config.toml
num_key_value_heads = 6
head_dim = 32
vocab_size = 4096
qk_norm = false
bias = "none"
tie_word_embeddings = false
init_std_up = 0.0448
optimizer = "cautious_adamw"
learning_rate = 0.00164
beta1 = 0.9
final_lr_fraction = 0.02
max_seq_len = 1024
Each number is 128 + 24 x the weight over its row's rms, rounded and kept within 0 to 255. Layers, rows and columns count from 0. The size above them is the row's rms in percent of the matrix's.

# layer 6 attention key, 192x192, rms 0.0597, rows 120-127, columns 96-191
size [113  83  93 105 100  91 104  98]
[[131 121 157 151 108 166 133  87 136 108  88 119 138 145 114  89 101 108 106 125 125 149 156 144 150 132 156 111 123 124 145  98 116 133 160 109 114 113 107 140 134 131 130 162 123 126  80 164  93 138 122 148 128 174  81 142 126 116 105 147 162 155 143 147  97 128 175 132  63  99 124 131 135 149 123 149 150 139 135  92 125 133 122 157 169 138 118 114  90 126 115 101 155 129 117 151]
 [117 128 112 142 134  79  85 118 157 134 153 100 131 107 148 149 150 114 168 148 124 100 121 147  61 128 135 150 123  89 158 133 134 131  91  79 174 113 121 137 140 143 117  78 109 149 158 139 153 127 121 132 124  99 161 122 158 153 146 137 138 127 107 107 182 169 117 126 132 115 138 101 160 174 129 111 115  76 107 111 111 142 124 122 122 112 162  76 106 129  89 113 129  91 123 174]
 [142 132 114  99 132 138 138 156 119 119 128 146 163 144  89 136 177 162 148 130 102 162 148 125 136 109 157 118  95 159 137 106 151 139 109 137 124 128 112 118 156 159 114 115 120 142 120 112  90 142 100 142 130 114 106 166 113 120 128 152  90 141 144 116  91 161  75 114 141 111 114 167 113 174 150 144 135 162  96 100 148 127 112 122 135 140 130 161 113 164 122 104 110 113  76 171]
 [115 141 162 160 109 115 139 137 136 124 166 113 118 147 110 144 150 121 117 114 129 133 144 138 141  94 106 156 147 133 115 161 149 164 154 116  86 148 153 148 115 100  91 165  96 148 134 135 137 131  99 159 122 131 151 112  91  91 156 125 126 136 149  92 170 101 129 167  82 132 115 125 101 149 132 112 123 127 147 116 149 148 122 176 117 119  94 147 113 164 112  98 115 129 120 108]
 [112 139 106 127 150 149 153 123 120 131 159 126 162  91 115 140 120 118 133 111 108 134 115 128 105 178 114 136 108 110 127 135 133 139 122 175 113 137 118 144 166 126 137 123 118 116 162 168 151 120 108 114 116 130 127 119 118 141  85 119 121 154 148 122 127  96 171 157 121 127 124 115  96 148 166 109 119 170 127 143 139 120 136 128 116 126 139 122 153 168  83 143  91 139 146 133]
 [109 169 133 106 127 119  97 102 164 106 133 145 120 102 106 114 109 123  99 171 152 167  95  81 110 135 154 119 104  88 152 140  99 102  73 131 105 141 125 146 127 103 169 117 100 119  95 138 137 122 145 164 139 104 149 106 123 105 153 162 123 147 133  95 109 109 135 136 104 113 151 109 109 153 146 112  68  85  99 126 102 141  92 144 103 129 129 107 101  98 135 113 125 103 123 111]
 [153  97 115 161 134 174 163 146 137 119 139 176 165 136 144 145 146 147 103 123 147 120 132  89 134 149 179 100  95 136 150 137 112 190 137 183 126 141 111 104 139 151 117 121 171 117 136 121 140 140 145  95 122 152 121 118 139 128 145 150 118 150 114 174 119 115 119  95 129 164 117  83 131 123 137 128  86 135 138 120 140 124 115 105 153 103 146 146 138  95 113 137  79 128 121 122]
 [131 168 131 161 112 145  93 106 126  89 164 159  95 180  99 107 123 154 132 113 161 146 126 155 131 119  93 148 161  72 104 147 124 107 121 122 159  86 108 129  78  95 116 169 141 102 130 137  92 146 126 110  98 141 132  93 137 105  75 134 111  89 131 139 114 158  91 133 167 138 125 155 139 107  82 134 148 137 155 100 157 106 149 107 194  97 124 145 117 144 115 138 130 121 100 104]]
# layer 6 attention query, 384x192, rms 0.0622, rows 217-223,249-255, columns 96-191
size [ 87 102  88  90  95  98 101  98  93  99  95  94  96  83]
[[ 86 141 161 167 139 108 102 128  94 121 154 100 154 149 120 113 101 121 125 126 125 140 114 124 139 125 148 143 138 157 185 120 118 162 125 169 104 114 135 165 111 113 118 122  81 114 152 116 118 177 148 154 177 136 156 121 111 137 177 114  99 117 144 102 134 123 149 162 100 114 113 144 159 133 123 104 164 126 105  95 147 151 118 131 106 157 104 169 118 142 159  81 181  97 139 146]
 [179 116 100 108 161 157 150 127 123 111 124 159 117 108 109 149 130 117 144 157 155  73 129  97 120 136 118  85 158  76 111 157 105 119 106  93 116 124 112 142 125 168 133  99 157 120 119 136 180 126 102 122 134 103 170 121 116 147 139 102  98 142 147 128 101 131 142 110 135 140 104 106 122 132 104 102  99 143  82 147 110  99  88 122 161 122 144 156 115 141 111 179 138 136 131 129]
 [124 124 135 110  76 112 139 108 126 108 167 121 111 154 143 164 142 111 132 129 131 133 131 136 132 137 134 137 147 105 113 110 135 133 132 152  91 156  65  94 156  97 126 106 148 149 117 120 148 108 123  89  74 121 149  77 124 131 101 150 131 135 124 147 111 129 163 160 131 102 136 135 133 154 121 135 125 122  92 106 141 130 115 103 103 185 141  98 148 166  96  85  60 146  95 113]
 [120 128  91 122 146 150 115 160 119 115 161 114 159 152 122 129 130 138 146 127  90  89 142 132 157 121 135 145 129 142  95 159 155 154 101  57 110 107 170  94 128 119 110 150 115 129  88 126 135 139  98 166 150 168  86 100 115 129 140  84 127 109 141  98 129 124 140 155 116 143  96 130 108 200 116 153 167 148 148  92 125 108 115 144 122 120 137 131 112 157 102  96  97 125 101 169]
 [ 81  99 100 156 110 113 138 149 158 142 125 126 135 132 150  74 128  78 102 163 169 111 121 123 146 115 155 124 123 157 114 127 146 129 105 113  99 119 149 133 109 123 128 171  75 102 153 140 122 110  94 141 109 117 117 140 164 115 134 132 133 100 144 137 110 108 131 116 136  90 135 102 158 195 124 118 153  67 148 114 124 137 130 135 143 110 101 124 144 129 138  85 149 110 142 165]
 [140 116 118 140 144 163 165 126 152 127 116 138 111 136 138 122 105 135 102 146 215  93  79  98 127 118 109  69 142 137  72 123 125 141 154 116 127 161 132 142  86 133 138 124 150 132  90 153 101 125 101 116 135 152 130 157  95 158 105 100 120 113 170 161 112 108 117 146 140 118 160 137  96 147 160 122 120 132 138 158  81 108 102 137 136 101 164 131 155 110 149 140  77  74 143 122]
 [168 161 124 140 140 107 169  93  98 115 146 173 162 143 119 137 108 132 142 120 135 137 154 124 123 111 121 120  85 113 153 170 135 180 146 169 153 147  96 116 155 106  96 171 165 120 154 169  93 140 162  90 113 158 118 138 171 131 117 146 141 158 135 118 114  92 142 129 143 131 121 150 173  76 131 152 122  86 171 184  90 120 141 118 127  97 154 120 146 112 159 122 125 129 112 152]
 [100 125 128 130 141  87 154 178 179  96 129 163 123 103 100 151 155 137 137 118 127 120 136 174 135  95 153 132 135 149 142 124 111 135 110 185  73 135 146 112 105 139  89  86 104 128  99 170 118 113  84 128 128 123 117 134 124 105 146 150 123 109 156 165  79 144 141 172 128 134 102  79 113 135 166 135 134  97 144 116 146 120 144 138 112  97 131 121 119 123 131 109 158 105 123 125]
 [134 108 122 113 107 118 122 105 121  80 124 111 123  72 109 139 160 159 100 146 143 113  87  86 136 178 126 104 137  87  53 141 126 104 134 136 122  94 149 137 118  81 125  97 114 116 129 158 128 142  94 123 114 156 146 119  96 147 111 120 131 112 122 108 153 163 120 127 124 147 127 162  92 123 167  60  90 178 140 108 109 124 121 118 167 112 148 116 148 125 100 161 144 151 131  94]
 [135 160 124 101 142 117 124 155 103 157 123 144  94  59 104 151 122 154 106 156 136 127 135 138 106  84 163 116 140 134 164 170 138 139  66 127  96 109 119 148 115 115 125 118 112 152 136 144 119 129  80 150  97 111  86 101 112 127 145 116 112  89 159 138 111  76 127 106 104 148 162 110 147 130  79  87 109 134  88 110 122 123 106 135 115 128 129 152 143  81 113 139 120 116 125 110]
 [116  99  94 123 107 110 156 156 121 123 140 154 127 138 133 134 107 142 138 139  98 112 115 118 118  89 131 135 139 135 182 158 193 144 145 105 102 133 131 101 169 139 115 181 130 178 145  93 117 123 167 126  96 132 148 136 127 165 151 181 158 133 119 140 130 139 113 114 137 135 104 117 159 132 110 139 129 139  80 142 138 116 109 119 145 172 107 143  85  99  71 121 108 130  99  86]
 [133 122  87 140  83 139 101 150 135 166 117 108  90 133 148  80  73 120 101 120 113 155  94 117 114 147 163 132 149 166 143 162 165 117  84 145 145 100 121 122 122 121 140 113 144 148 154 167 138 108 126 180 149 128 151  81 104 153 139 142 128 112 158 186 107 111 194 134 115 106 152 123 172 121 126 129 107  75 110 151 141 131 135 150 134 125 148 160  74 132 112  64 135 107 111 133]
 [104 137 118 154 109 175 152 159 113 147 129 132 140  89 165 157 132 134 124 135 137 131 135 152 133 138  95 146 111 123 152 130 128 148 105 128 130 155 112 131 136 148 134 133 166 146 124 146 121 109 164 107 110  92 135  74 106 162 179 129 129 153 139 127  95 157 135  91 134 133 137 132 191 114 192 156 112 150  87  91  94 127 139 131  84 132 103 128  95 144  97  90 136 106 135 117]
 [146 111  98 112  99 117 115 164 169 154 129  88 118  84 115 132 181 153 149 146 171 108 150 105 157 146 120  59 145 131 108 171 106 135 111 128  85 138 148 135  98 109 140 121 108 139  83 136 135 139 120 124 121 134 101 130 137 146 159 126 154 155 138 106 125 119 141 144 113 115 106 153 158 129 139 167 125 171  74 174 176 101  72 125 124 135 103 128 143 111 141 140 112 154 137 119]]
# layer 6 attention value, 192x192, rms 0.0459, rows 96-112, columns 96-191
size [ 91 102  95  99  98 101  98 103  96  94  98  87  90  99  97  95 104]
[[136 116 165 120 144 141 118 146 118 110  94 181  90 132 113 145 123  94 155 139 137 156 111 138 133 143 130 142 137 171 113 122 153 119 100 154 101  96 110  89 111 100 109 121 164 118 128 125 130 125 143 153 145 136 145 142 150 105 184 152 155 147 148 160 134 111 138  95 122  89 173 105 122 136  87 130 112 164 123 105 136 117 107 127 193 128 128 156 136 136 114 101 142  95  94 130]
 [143 107 155 140 128 170 178  75 163 119 120 144 117 101 118 146 183 106 125 133 123 119 168 133 109 141 162 157 118 113  95  89 160 136  96 103 126 129 152 112 122 110 136 154 155 159  78 112 136 153 110  96 146 142 157 116 143 129 124 142 102  99 153 139 149 164 139 121 118 148 116 120 122 151 133 139 120 173 117 175 118 113 130 182 143 133 112 162 117 165 157 127 149 119 152 138]
 [123 124 144 124 141  94 124 135 125  96 101 118 170 143 107 110 135 147  76 135 120 139 128 164 101 124 106 150  97 124 161 141 172 140 140 108  83  90 133 139 177 140 124 170 139  91 158 153  82  74 150 118 122 132 134 153 109 105 136 113 111 138 134 115 178 125 205 117  92 128 136 101 182 132 106 111 109 132 145 142 117 114 120 149 114 126 118 108 146 136 156 150 138 140 108 105]
 [137 140 138 126 177 146  99  96 161 146 126 180 126 149  57  77 158  52 108 137 186  91 120 129 132 103 151 110 137 127 137 130 101 114 136 143 135 168 162 153 112 133 120 131 135 108  96 143 107 128 142 126 123 111 127 123 168 144 125 123 124 117 137 199 141 129 158 162 123 144 131 131 118 124 109  85 100 122  93 157 139 144 129 113 101  98 133 103 145  66 131 152 123  89 109 143]
 [136 151 116  97 164 129 153 200 144 123 124 142 148 111 120 148 121 134 159 118 104 131 100 115 122 161 157 147 107 149 101 113 155 140 153 144 175 109 127  49 136 135 125 130 100 113 179 133  98 125 109 112  75 127 108 101 166 149  89 145 135 135 141 145 119 127 151 108 120  68 178 103 106 136 128 130 170 108 124 138 136 169 133  63 119 129 117 146 127  99 142 113  85 107  97 111]
 [127 116 148 144 123 110 117 165 145 113 114 132 173 115 154 119  82 130 115 160  97 124 108 108 149 104 135 153 146 150 151 119 139 124 157 132 133 100  98 111 132  97 128 147 119  81 126 112  76 135 171 108 170 120 110 153 126  86 120 136 137 154 152 134 122 133 151 148 128 118 112 104 140  49  97 126 124 152 143 178 156 158 141 153 136 115  97 145 105 116  91 153 158 131 102 136]
 [151  95 101 115 107 144 148 145 158 161 151 118 117  78 180 164 131 118 111 123 113 112 137 149 123 106  95 126 149 102 135 105 188 111 150 172 146  65 130 116 137 133 132 134 106 125  97 140 154  94 172 125 112 119 124 136 117 142  94 121  94 156 125 119 170 118 117 131 120 115 148 132 128 132 148 160 160 114 151 140  97 100 115 175 153 120 139 104 158  85 118 119 101 119  86 126]
 [ 89 168 157 119 127 144 158 118 158 172 154  99 131 144  81 145 140 130 144 107  90 147 124 135 131 164 120 167 132 113 110 128 103 157 150 138 115 101 109 141 126 118  85 141 102 142 129  58 109 106  96 126 112 116 106 152 177 145 180 156 129 144 129 168 107 107 173 110 124 120 109 154 130  97 134 110 118  99 155 116  86 130 134 135 128 132 118 150 122 161 146  95 182 119 139 149]
 [114 121 154 105 132 117 134  92 150 103 116 112 157 138 101 156 171  98 129 133  99 109 155 116 116 134 107 138 111 125 129  93 106 158 127 121 114 140 114 146 126 104 120 145 102  95 149 156 152 139  59 113  76 109 102 100 159  93  91 123 118 161 138 155 164 155 150  91 131 128  75 137 136 104 130 124 160 101 119  84  97 143 109  99 125  98  98 120 170 129 172 118 100 125 125 143]
 [126 132 135 148 131 143 106 102 103 155 143 150 124  91 118  89  97 146 134  73 100 103 137 135 148 112 151 169 143 115 153 139  93 128 126 160 112 126 106 125 157 123 141 125 161  87 120 122 110 101 135 120 129 139 123 125 137  80  72 117 111 161 127 138 129 142 112 125 110 113 145 132 147 116 147 131 113 141 134 166 179  64 137 147 113 110 136 112  89 166 164 119 134 142 116 132]
 [142  85 122  78 129 142 173 119 140 105  77 109 106  90 140 139 127 120  95 152 151 134  92 122 147 132 117 125 144 111 120 163 106 137 129 132 128 130 115  99 150 108 152 127 131 132 148 129  96 120 166 110 105 165 135 183 120 126 129 124 123 121  91 127  80 128 143 168 116 159 161 106 156  98 148 138 118 121 128 160 129 107  81  90 192 113 108 140 131  81 102 107  88 119 108  99]
 [138  96  70 141 148 129 121 142 143 121 101 155 144 100 159 126 149 147 110 160  98 130  67 105 106 113 121 160  88 133  78 147 133 124 132 111 114 119 149 131 136 140 134 142 164 117 108 186 134 142  86 150 170 122 137 112 100 165 135 101 177 143 121 115 125 112 108 113 154  77 104 142 109 110 141 137 137 108 150 111  99 116 131 132 122 155  98 135  86 121 110 113 101  76 126 157]
 [122 127 104  98 131 172 100 152 106 125 125 122  88 102 161 103 173 118 129 134 142 151 159 120 125  81 132 133 154  99 137  97  98 144 105  95 113 122 175 120 106 139 118 111 112 121 159  93 115 127 125 138 151  88 133 167 132 161 121 123 157 137 121  85 134 160 134 145 114 103 119 149 121 132 144  95 133 135 124 134 169 128 138  97 122 121 152 119 136 102 103 123 118 123 100 135]
 [121 157 164 152 146 113 147 123 138 168 162 117 137 113 119 171 135 122 144 134 149 164  88 145 121 144 120 111 155 106 115 161 110 123 151 143  96  92 127 102  88 122 119  80 131 114 132 157 165 129 119 104 125 133 129 121  81 164 134 106 145 150 187 118 129 103 121 135 132 130 129 111 122  98  95 121  50 116 114 107  96 128 150 112 106  89 179 136 155 139 109 148 111 124 167 133]
 [121 141 147 139  92 148 130 107  97 134 126 126 118 123 140 123 150 110 119 115 101 145 153 127 155 113 117  93 114 111 160 200 223 118 139 103 119  76 161 128 179 149  98 122 116 130 149 156 144 128 144 121 108 121 164 105 154 167  82 145 127 129 160 141 169 123 124 106 133 137 153 119 109 136 143 158 148 132 108 113 107 155 109 142 131 115 130 120 168 103 116 116 106 130 109 124]
 [133 196  97 121 187 112 100 137 140  96 107  95 105 136  91 113 104 133 119 127 109  92 150 120 137 152 110 179 112 139 149 122 121 140  75 127 108 150 142 133 130 141 156 136 141 129  84 123 171 137 126 124 154 120  89 137  61 134  98 136 156 133  97 144 118 130 148 174 130 136 140 163 144 128 123 132  98 110 129  83 120  84 111 140 135 149 105  77 115  79  90 103 130 133 124 153]
 [163 114 144 113 155 102 139 169 130 144 128 151 138 134 113 146 151 139 144 139 113 129 151 155 113 153  97 121 202 110 116 106 138 125 149 152 116 123 122 114 102 175 119 145 125 115 123 156 165 121 106 112  95 168 126 134 154 165 140  89 118  99 174 118 158  78 149 177 135 156 142 140 162 146 151 135 144 175 125 113 152 127 119 155  55 115 106 100 151 121 204 124 123 142 118 121]]
# layer 6 attention output (transposed), 384x192, rms 0.0376, rows 192-208,224-239, columns 96-191
size [ 83  99  89  90  93 102  98  98  89  91  95  92  95 106  85  91  96  92  99  93 102  97  85 101  89  94  94  93  93  89  96  99 100]
[[ 92 124 110 180  88 168 167 102 112 137 116  89 121 149 137 101 155 126 163 160 137 117  72 112 145 146 116 136  73 112  93  87 132 122 152 123 151 146 173 174 112 111 118 158  52 137 126 124 179 135 143 119 118 139 123 179 157 126 113 138 125 140 112 120 157 138 119 140 134 130 125 123 170 121 151 151 132 130  99 134 131 135 143  87 127  95 114 140 111 112 118 142 135 130 149 108]
 [148 146 117  92 167 140 128 113 116 162 149 100 134 124 119 125 108 112 185 177 109 145 104 125 111 110 109 156 149  92  82 133 154 114 132 139 152 133 143 150 147 117  91  95 116 143  96 122 161 122 116 115 106 121 105 149 121 103 138 131 140 119 138 113 114 112 119 149  90 125 131 150  92 134 173  95 108 115  88  86 112  89 119 114 118 118 132 115 141 197 144 163 174 109 125 116]
 [ 93 121 156  81 112 111 132 117 145 146 157 124 141 134 143 143 105 105 152 129 112 121 123 110 165  91 167 143 129 170 126 132 135 124 129 152 117 129 171 129 124  60 108  89 131 115 134 110 128 176  84  81 116 145 164 162 153 185 153 126 145 110 105 136 116  91  99 151 113 118 109 121 126 160 135 126 107 137 174 143 113 122 150 139 107  86 110 160 161 124 177  75  87 121 121 178]
 [148  62 120 164 120 154 100 145 123  98 100 117 148 159 144 114 140 154 114 140 165 133  98 138 147 122 107 134 108  86 164 125 121 169 133  80 114 109  94 166 117 127 122 123  98 129 150  96 138 118 132 116 142 137 118 149  75 100 140 162 151 165 118  70 100 153  77 128 113 156 137 111 144 124 163 110 179 113 102 184  82 113 112 104 130 160 110 150  84 186 131 136 155 103 146 136]
 [102 124 175 142 102 111 120 112 105 154 116 111 113  89 119 139 109  90 132 137 105 125 181 106 120 160 113 111 113 154 105 152 108 123 159 156 148 125 122 136 114  96 109  95 163  76 106 130 177 110 145 166 117 168 110 137 137 120 155 138  99 124 150 162 159 124 105 143 163 149  89 109 156 125 134 159 106 118 151 139 152  99 140  95 135 118 153 140 151 117 123 121 125 105  99 115]
 [105 116 100 101 126 125 125 117 125 139 145 137 124  94 137 125 145 130 129 130 170  96 114 146 151 111 160 122  84 141 101 144 111 143 108 124  73 170 156 163 143 121 124 140 174  89 162 105 129 180 132 111 149 138 146 140 136 150 123 131  88 111  85 112 126 125  96 117  93 123 115 126 164 184 115 186 130  97 120 134 124 107 116 109 120 111 153 152 135  92 148 101  98 128 139 107]
 [155 110 124 123 102 120 111 105 138 104 130 143 128 147 124  63 110 119 117 110 123 143 108 145 166 133 145 152  86 138 146 162  96 119 176 119  90 118 138 158 116 105 107 106 105  93 195 149 124 156  87 187 164 115 164 136 125 128 147 146 102 111  82 157 122 121 144 119 120 111 114  85 112 121 110 120 168 100 173  95 104 167  94 107 125 130 120  77 170 146 122 118 111 137 138 160]
 [129 144 118 150 152 114 134 154  83 125 126 167 119 163 153  94 115 115 105 104 149  77 102  96 131 105 117 127  78 135 125 145  99 122 122 129 160 144  95 146 106 136 134 152 129 109 183 196 160 136 147  95 103 151 159 161 177 167 107 160 127 140  73 138 139 140  99 138 102 124 142 125 121 115 145 158 129 141 135 181 127 152 141 111 143 134 150 128 115 101 122 144 103 163 135 142]
 [106 126 149 123 130 118 123  87 135 104 158  99 122  95 118 106 108 101 136 125 137 124 149 112  93 130 135 130 145 156 106  90 144 104 148 176 140 109  97 113 105 127 120 106 151 108  91  97 125  43 173 114  98 132 106 134 105 158 126 152 117 119 138 136 180  97 122 189 178 154 115 126 102 152 129 106 124 121 131 116 116 142 145 147 126 134 190 138 151 139 130 149 129 119 122 120]
 [ 73 104  95 147 115 129 112 121 113 129 104 134 112 147 164 127  97 128 119 117 109 117  79 139 166 104 186 125 114 117 116 175 157 129  88  84 107 136 185 145 162 115 137 110  77 136 129 112 131 136 115 136  92 100 144 147 160 166 134 106 138  77  89 126 102 137 122 136 138 142 119 124  98 142  69 129 154 130 106 161  97 165 139  90 155 141  95 108 194 112 100 107 118 140 148 139]
 [ 94 178 124 140 129 111  95  91 153 153 154 163 140 133 126 108 146 111 163 104 123 151 127 132 160 129 107 127 172 153 140 135 164 123 116 160 131 110 148 137 123 123  96 158 156 129 141 115 136 131 144 150 193 134 119 132  92 102 153 128 132 129 121 130 151 138 138 125 187 145 118 109 114 174 168 121 125 112 112 143 128  92 175 137 133 166 121 118  89 158 153 103 136 162 123 131]
 [135 164 181 118 131 160 179 129 125 129 141 137 112 152 116 160 132 130 129 135 128 124 133 137 154 121  90  90 158 159 133 110 118 112 115 166 150  78 120 140 101 157 127 112 112 121  77 101 106 127 137 160 125 110 125  89 174 168 109 102  71 102 145 113 165 126 138 152 121 120 141 119 125 117  93 112  97 151 171 104 161 105 127 163 181 158 126 107 111 137 139 180 142 136 114 173]
 [155 120 128 160 114  98 107 125  97 111 166 128 139 157 117 119 115 147 126 125 104 128 158 130 152 128 105 140 154 147 160 118 135 163 115  57 155 114 123 161 119 117  99 119 130 159 106 166 113 116 125 148 162  69 122  85  54 139 116 119 136 124 131 119 102 105 146 112 119 152 110 118 121 141 119 133 106 129  75 123 117 118 151 152 113 177  74 114 123 133 120 145 153  98 139 106]
 [137  59 138 149 124 150 152 167 135  97 112 132 109 146  96 105 128 121  57 127 179 144 131 132 108 171 142 138 122 115 114 113 104  95 180 118 165 116 126 139 106 111  97 163 105 108 124 159 119 105 171 146 149 154 143 121 118 116 100 121 125 175 116 124  92 165  96 113 141  80 148 158 141  59 139 146 148 126 136 110 135 131  94 137 157 154 127 129  93 134 137 159 168  92 142 133]
 [134 147 123 109 132  86 157 173 134 110 112 156 121 146 131 135  96 143 156 115  95 137 112 116 112 128 127 155 144 150 148 115  74 100 178 126 186 121 133 143 113 113 151 171 149 113 129 138 128 159  91 143 132 103 153 141 133 129 108 114  84  72  95 124 121  82 152 107 132 105 121 129 100 113 106 127 147 114 157  84 151 151 153 150 137 138 114 144 113  99 127 123 152 135 140 138]
 [149 127 169 141 114 108 135 117  79 146 131 166 120 161 136  97 144 100 135 128 130 147 145 135 176 136 164 118 145 112 173 137 101 152 123  97 113  59 121 126  98 174 116 137 101 104 158 137  97 151 138 126 130 123 132 135 135 172 118 122 166 128 117 111 147 133 161 123 125 118 100 116 119 119 137 128 118 139 123 172 162 137 115 104  95 121 111 139 103 153 147 176 131 150 111 143]
 [110  85 159 155 121 151 135 100 128 125 108 132 119 138 116  94  87 116  93  99 179 131 108 120  87 100 122 122  85 134 133 120 123 137 181 129 156 139 128 147  93  79 104 125  94 134 121 119 129 111 145 154 147 148 141 158 101 117 153 176 128 165  85 137 127 199 119 112 185  70 132  90 136 117 183 137 125  99 128 151 124 135 123 143 139  95 123 139 141 140 165 146 165 102 172 158]
 [138  98 120 157 126 169 119 134 105 139 118 139  92 173 125  98  67 158 139 123 143 125 155 143  95 107 117 152 124 166 108 156 153 111 178 121 138 124 140 141 142 133 166 104 153 135 143 141  95 141 123 150 155 102 149 127 112 158 157 133 124 162 118 152 103 142 151 158 128 109 150 106 119 123 101 117 124 134 111 124  98 147  87 187 143 162  93 102 144 119 103  87 139 134 155 171]
 [138 115 104  87  92 121 151 129 134 152 146 141 130 110 118 131  92 143 134 160 163  89 111  99 106 122  89 154 176 127 142 132 156 153 102 145 176 130 111 149 170 137 124 117 127 123 146 141 144 139 116 166 163 115 133 160 106  93 140 121 127 124 154 140 101 103  98 124  58 155 169 131 166 148 115 108 146 111 110 127 113 154 117 138 147 154 150 151 123 122 131 119 165 106 112 138]
 [166  69 138 146  95 124 122 121 142 100 106 140 133 147 135 121 124  94 138 102 133 133  87 172 153 119 142 148  84 129 176 109  93 114 116 139  63 122 112 145 140  86 123 132 118 107 154 133 102 141 116 116 165 102 137 122 114 116 159 114  67 122  99 125 106 109 146 104 121  78 124 144 106 155 114 105 142 135  70 132 141 139  98 117 105 126 170 101 114 138 177 142 153 152 108 135]
 [185  76 134 109 102 122 123 104  96 102 149 135 121 154 148 142 142 101 145 124 143 117 130 104 131 102 118 142 129 125 160 143 101 167 122 100 157 127 153 137 130  95 189 113  84 102 128 101 124 114  88 118  96 114 148 146 128 118 162  95 125 141 129 155 118 134  82 158 118 150 134 131 130 132 120 130 141 139 152 102 121  96  99 170 157 120 117 116 139 119 127 160 155 103 126 112]
 [132 128 128 164 121 125 160 116  85 121 136 130 145 148 130 148 158  89 121  93  90 147 111 139 127 164 110 134 112 169 128  99  76 110 154 106 103 139 107 152  93 125 138  84 102 127 137 168 103 120 140 143 108 126 166 119 135 108  85 171  96 116 110 120  92 122 121 129 144 147 125 129 136 149 116  71 142 101 112 132 122 149 132 169 112 174 146 139 137 138 135 151 181 193 120 125]
 [134 137  89 151 139 126  99 199  94 108 131 141 161  96 107 127 162 127 123 107 121 138 113 145 143  94 125 136  94 153 132 154  92 101 120 117  63 144 122 127  76 113 155 106 127  93 133 142 119 127 129 153  86 159 149 161  88 193 120 164 145 158 136 150 136 115 136 127 126  73 108 159 118 182 137 130 124  70  94 141 116 112 133 127 107 118 120  91 122 137 111 155 145 178 136 115]
 [134 137 108  85 114 121 146 118 116 118 121 131 126 134 132 125 168 143 126 149 118 193 119 133 128 158 129 139 153 127  91 145 141  98 186 102 134 121 176 119 113  89  92 106  91 109 128 119 158 121 105 145 127 139 150 130 149  76  97 138 126 110 123 115 179 121 103 165 144 142 127 132 139 168 132 106 128 120 169  77 152 153 165 156 130 107 131 106 156 127  99 153 134 113  83 140]
 [148 170 109 142 165 117 126 134 137 119 133 118 133 166 107 145 114 116 127 130 121 137 151 125 149 120 172  84 131 161 107 168 129  85  97 130 173 142  91 118 137 136 100 147 183 185  95 171 133 109 177 109  94 117 125  88 182 160 100 121  90 134  95 149  95 171 122 113 159 141 106 130  99 132 102 121 118 152 123 144 123 158 140 152 147 111 153 117 107  74 119 144 116 156 135 119]
 [114 122 161  47 113 108 136 119  98  88 127 121 156 135 128 113 134 104 127 132  94 144 110 138 130 141 141 104 176 105 133 140 120 109 109 143 136 135 170 150  98 123 114 122 100 158 146 126 138 115  91 129 123 128  87  84 163 105 137  71 109 125 112 118 105 146 114 100 179  99 138 152 122 146 148 150  66 117  91 128 101 133 192 142 107 164 137 124  91 139 172 132 142 103 112 125]
 [147 118 113 191 143 124  90 158  97 104 123 145 129 140 107 122 106 124 125 123 112 160 114 100 105 136 146 179 118 143 102 149 153 163 134 122  47  87 147 110 149 127 113 103 166 107 109  83 129  69 162 144 102 130 162 176 102 137 146 143 141 124 116  99 121  89 138 144 134 134  93 145 127 150  90  89 106 116  80 127 146 150 111  94 131 144 117 131  91 100  86 151 119 154 145 141]
 [112 120 109 146  77 147 137 125 131 152 154 126 101 126 140  96 137 121 135 140 131 124 111 152 126 159 126 177 124 120 120 122 147 138 158 135 103 141 132 147 158  80 147  84 125 144 150  74 132 130  64 115 163 140 107 142  99 114 159 140  93 145 177 143 156 134 162 128 133 109 129 103 151 136 121  71 156 113 129  88 148 110 128 157 169 129 120  92 140 139 140  96 152 140 121 119]
 [122 142 128 155 162  98 113 187 160 110 117  99 122 110 107 124  84 140 124 138 146 142 160 142  81 156 108 144 150  91 130 130  98 129 134 121 109 155  82 131 128 116 105 108 135 135 139 109 138 137 144 103 178 164 122 130  93  77 116 140 164 115 151 132 131 142 106 187 119 141 178 126 133 116  97 124 109 142  94 146 117 121 137 147 109 141  80 108 146 167 102 137 102 105 116 135]
 [169 154 136 166 141 131 130 119 143 130 159 142  79  86 150 124 105  85 134 188 156 138 128 134 143 139  95 168 116 110 158 152 122 140  95 124 148 125  94 137 115 150 146 161 131 134 133  83 134 123 126  93 108 112 123 141 125 138 156 123 142 109 170 110 150  97 165 137 106 172 119 153 134 109 129 174 170 141 111 158 131 104 130 108 161  85 124 125 139 141 127 106 151 102  93 108]
 [114 109 154 166 152 112 126  61 133 121 103 143 138 132 157 138  92 103 112 104 167 111 115 139 102 154 112 155 102 161 139 111 101 107 164 181 154 142 133 133 131 137 125 181 151 107 142 143 113 143 135 143 139 100 115 118 132 134  94  84 148 151 126 167 156 126 147 156 150 117 167 103 106 120 120 148 146 172 176 106 103 145 119 147 170 119 131 136 126 162 142 146 141  97 124  93]
 [115 143 106 125 142 141 119 142 136 167  95 118  97 142 103 128 134 168 147 121 104 133 125 180 169 150 128 104 128 133 126 126 135 112 138 116 144  63 134 135  95 158 115 146 113 136 117 128 160 154  95 130 114 129 141 140 128 108  96 132 139 101 136  86 156  81 182 133 170 137  98 109 126 148  81 112 139  81 165  80 152 137 138 103 118 103 140 120 146 134  64 142 131 142 128 116]
 [115  86 113 141 111 158  79 159 113 143  98  84 125 110 126 112 166 136 121 103 124 129 169 131 114 161 131 109 128 119 113 151 123 130 129 150  65 148 125 121 142 129 135 115 149 144 114 141 181 129 145 127 136 135 134 176 145 169 167  87 187 132 109 173 117 143 150 122 113  93 115 134 134 126 122 178 110  93 102 124 127 128 109 119 112 107 149 133 127 111 100 122 130 118  90 137]]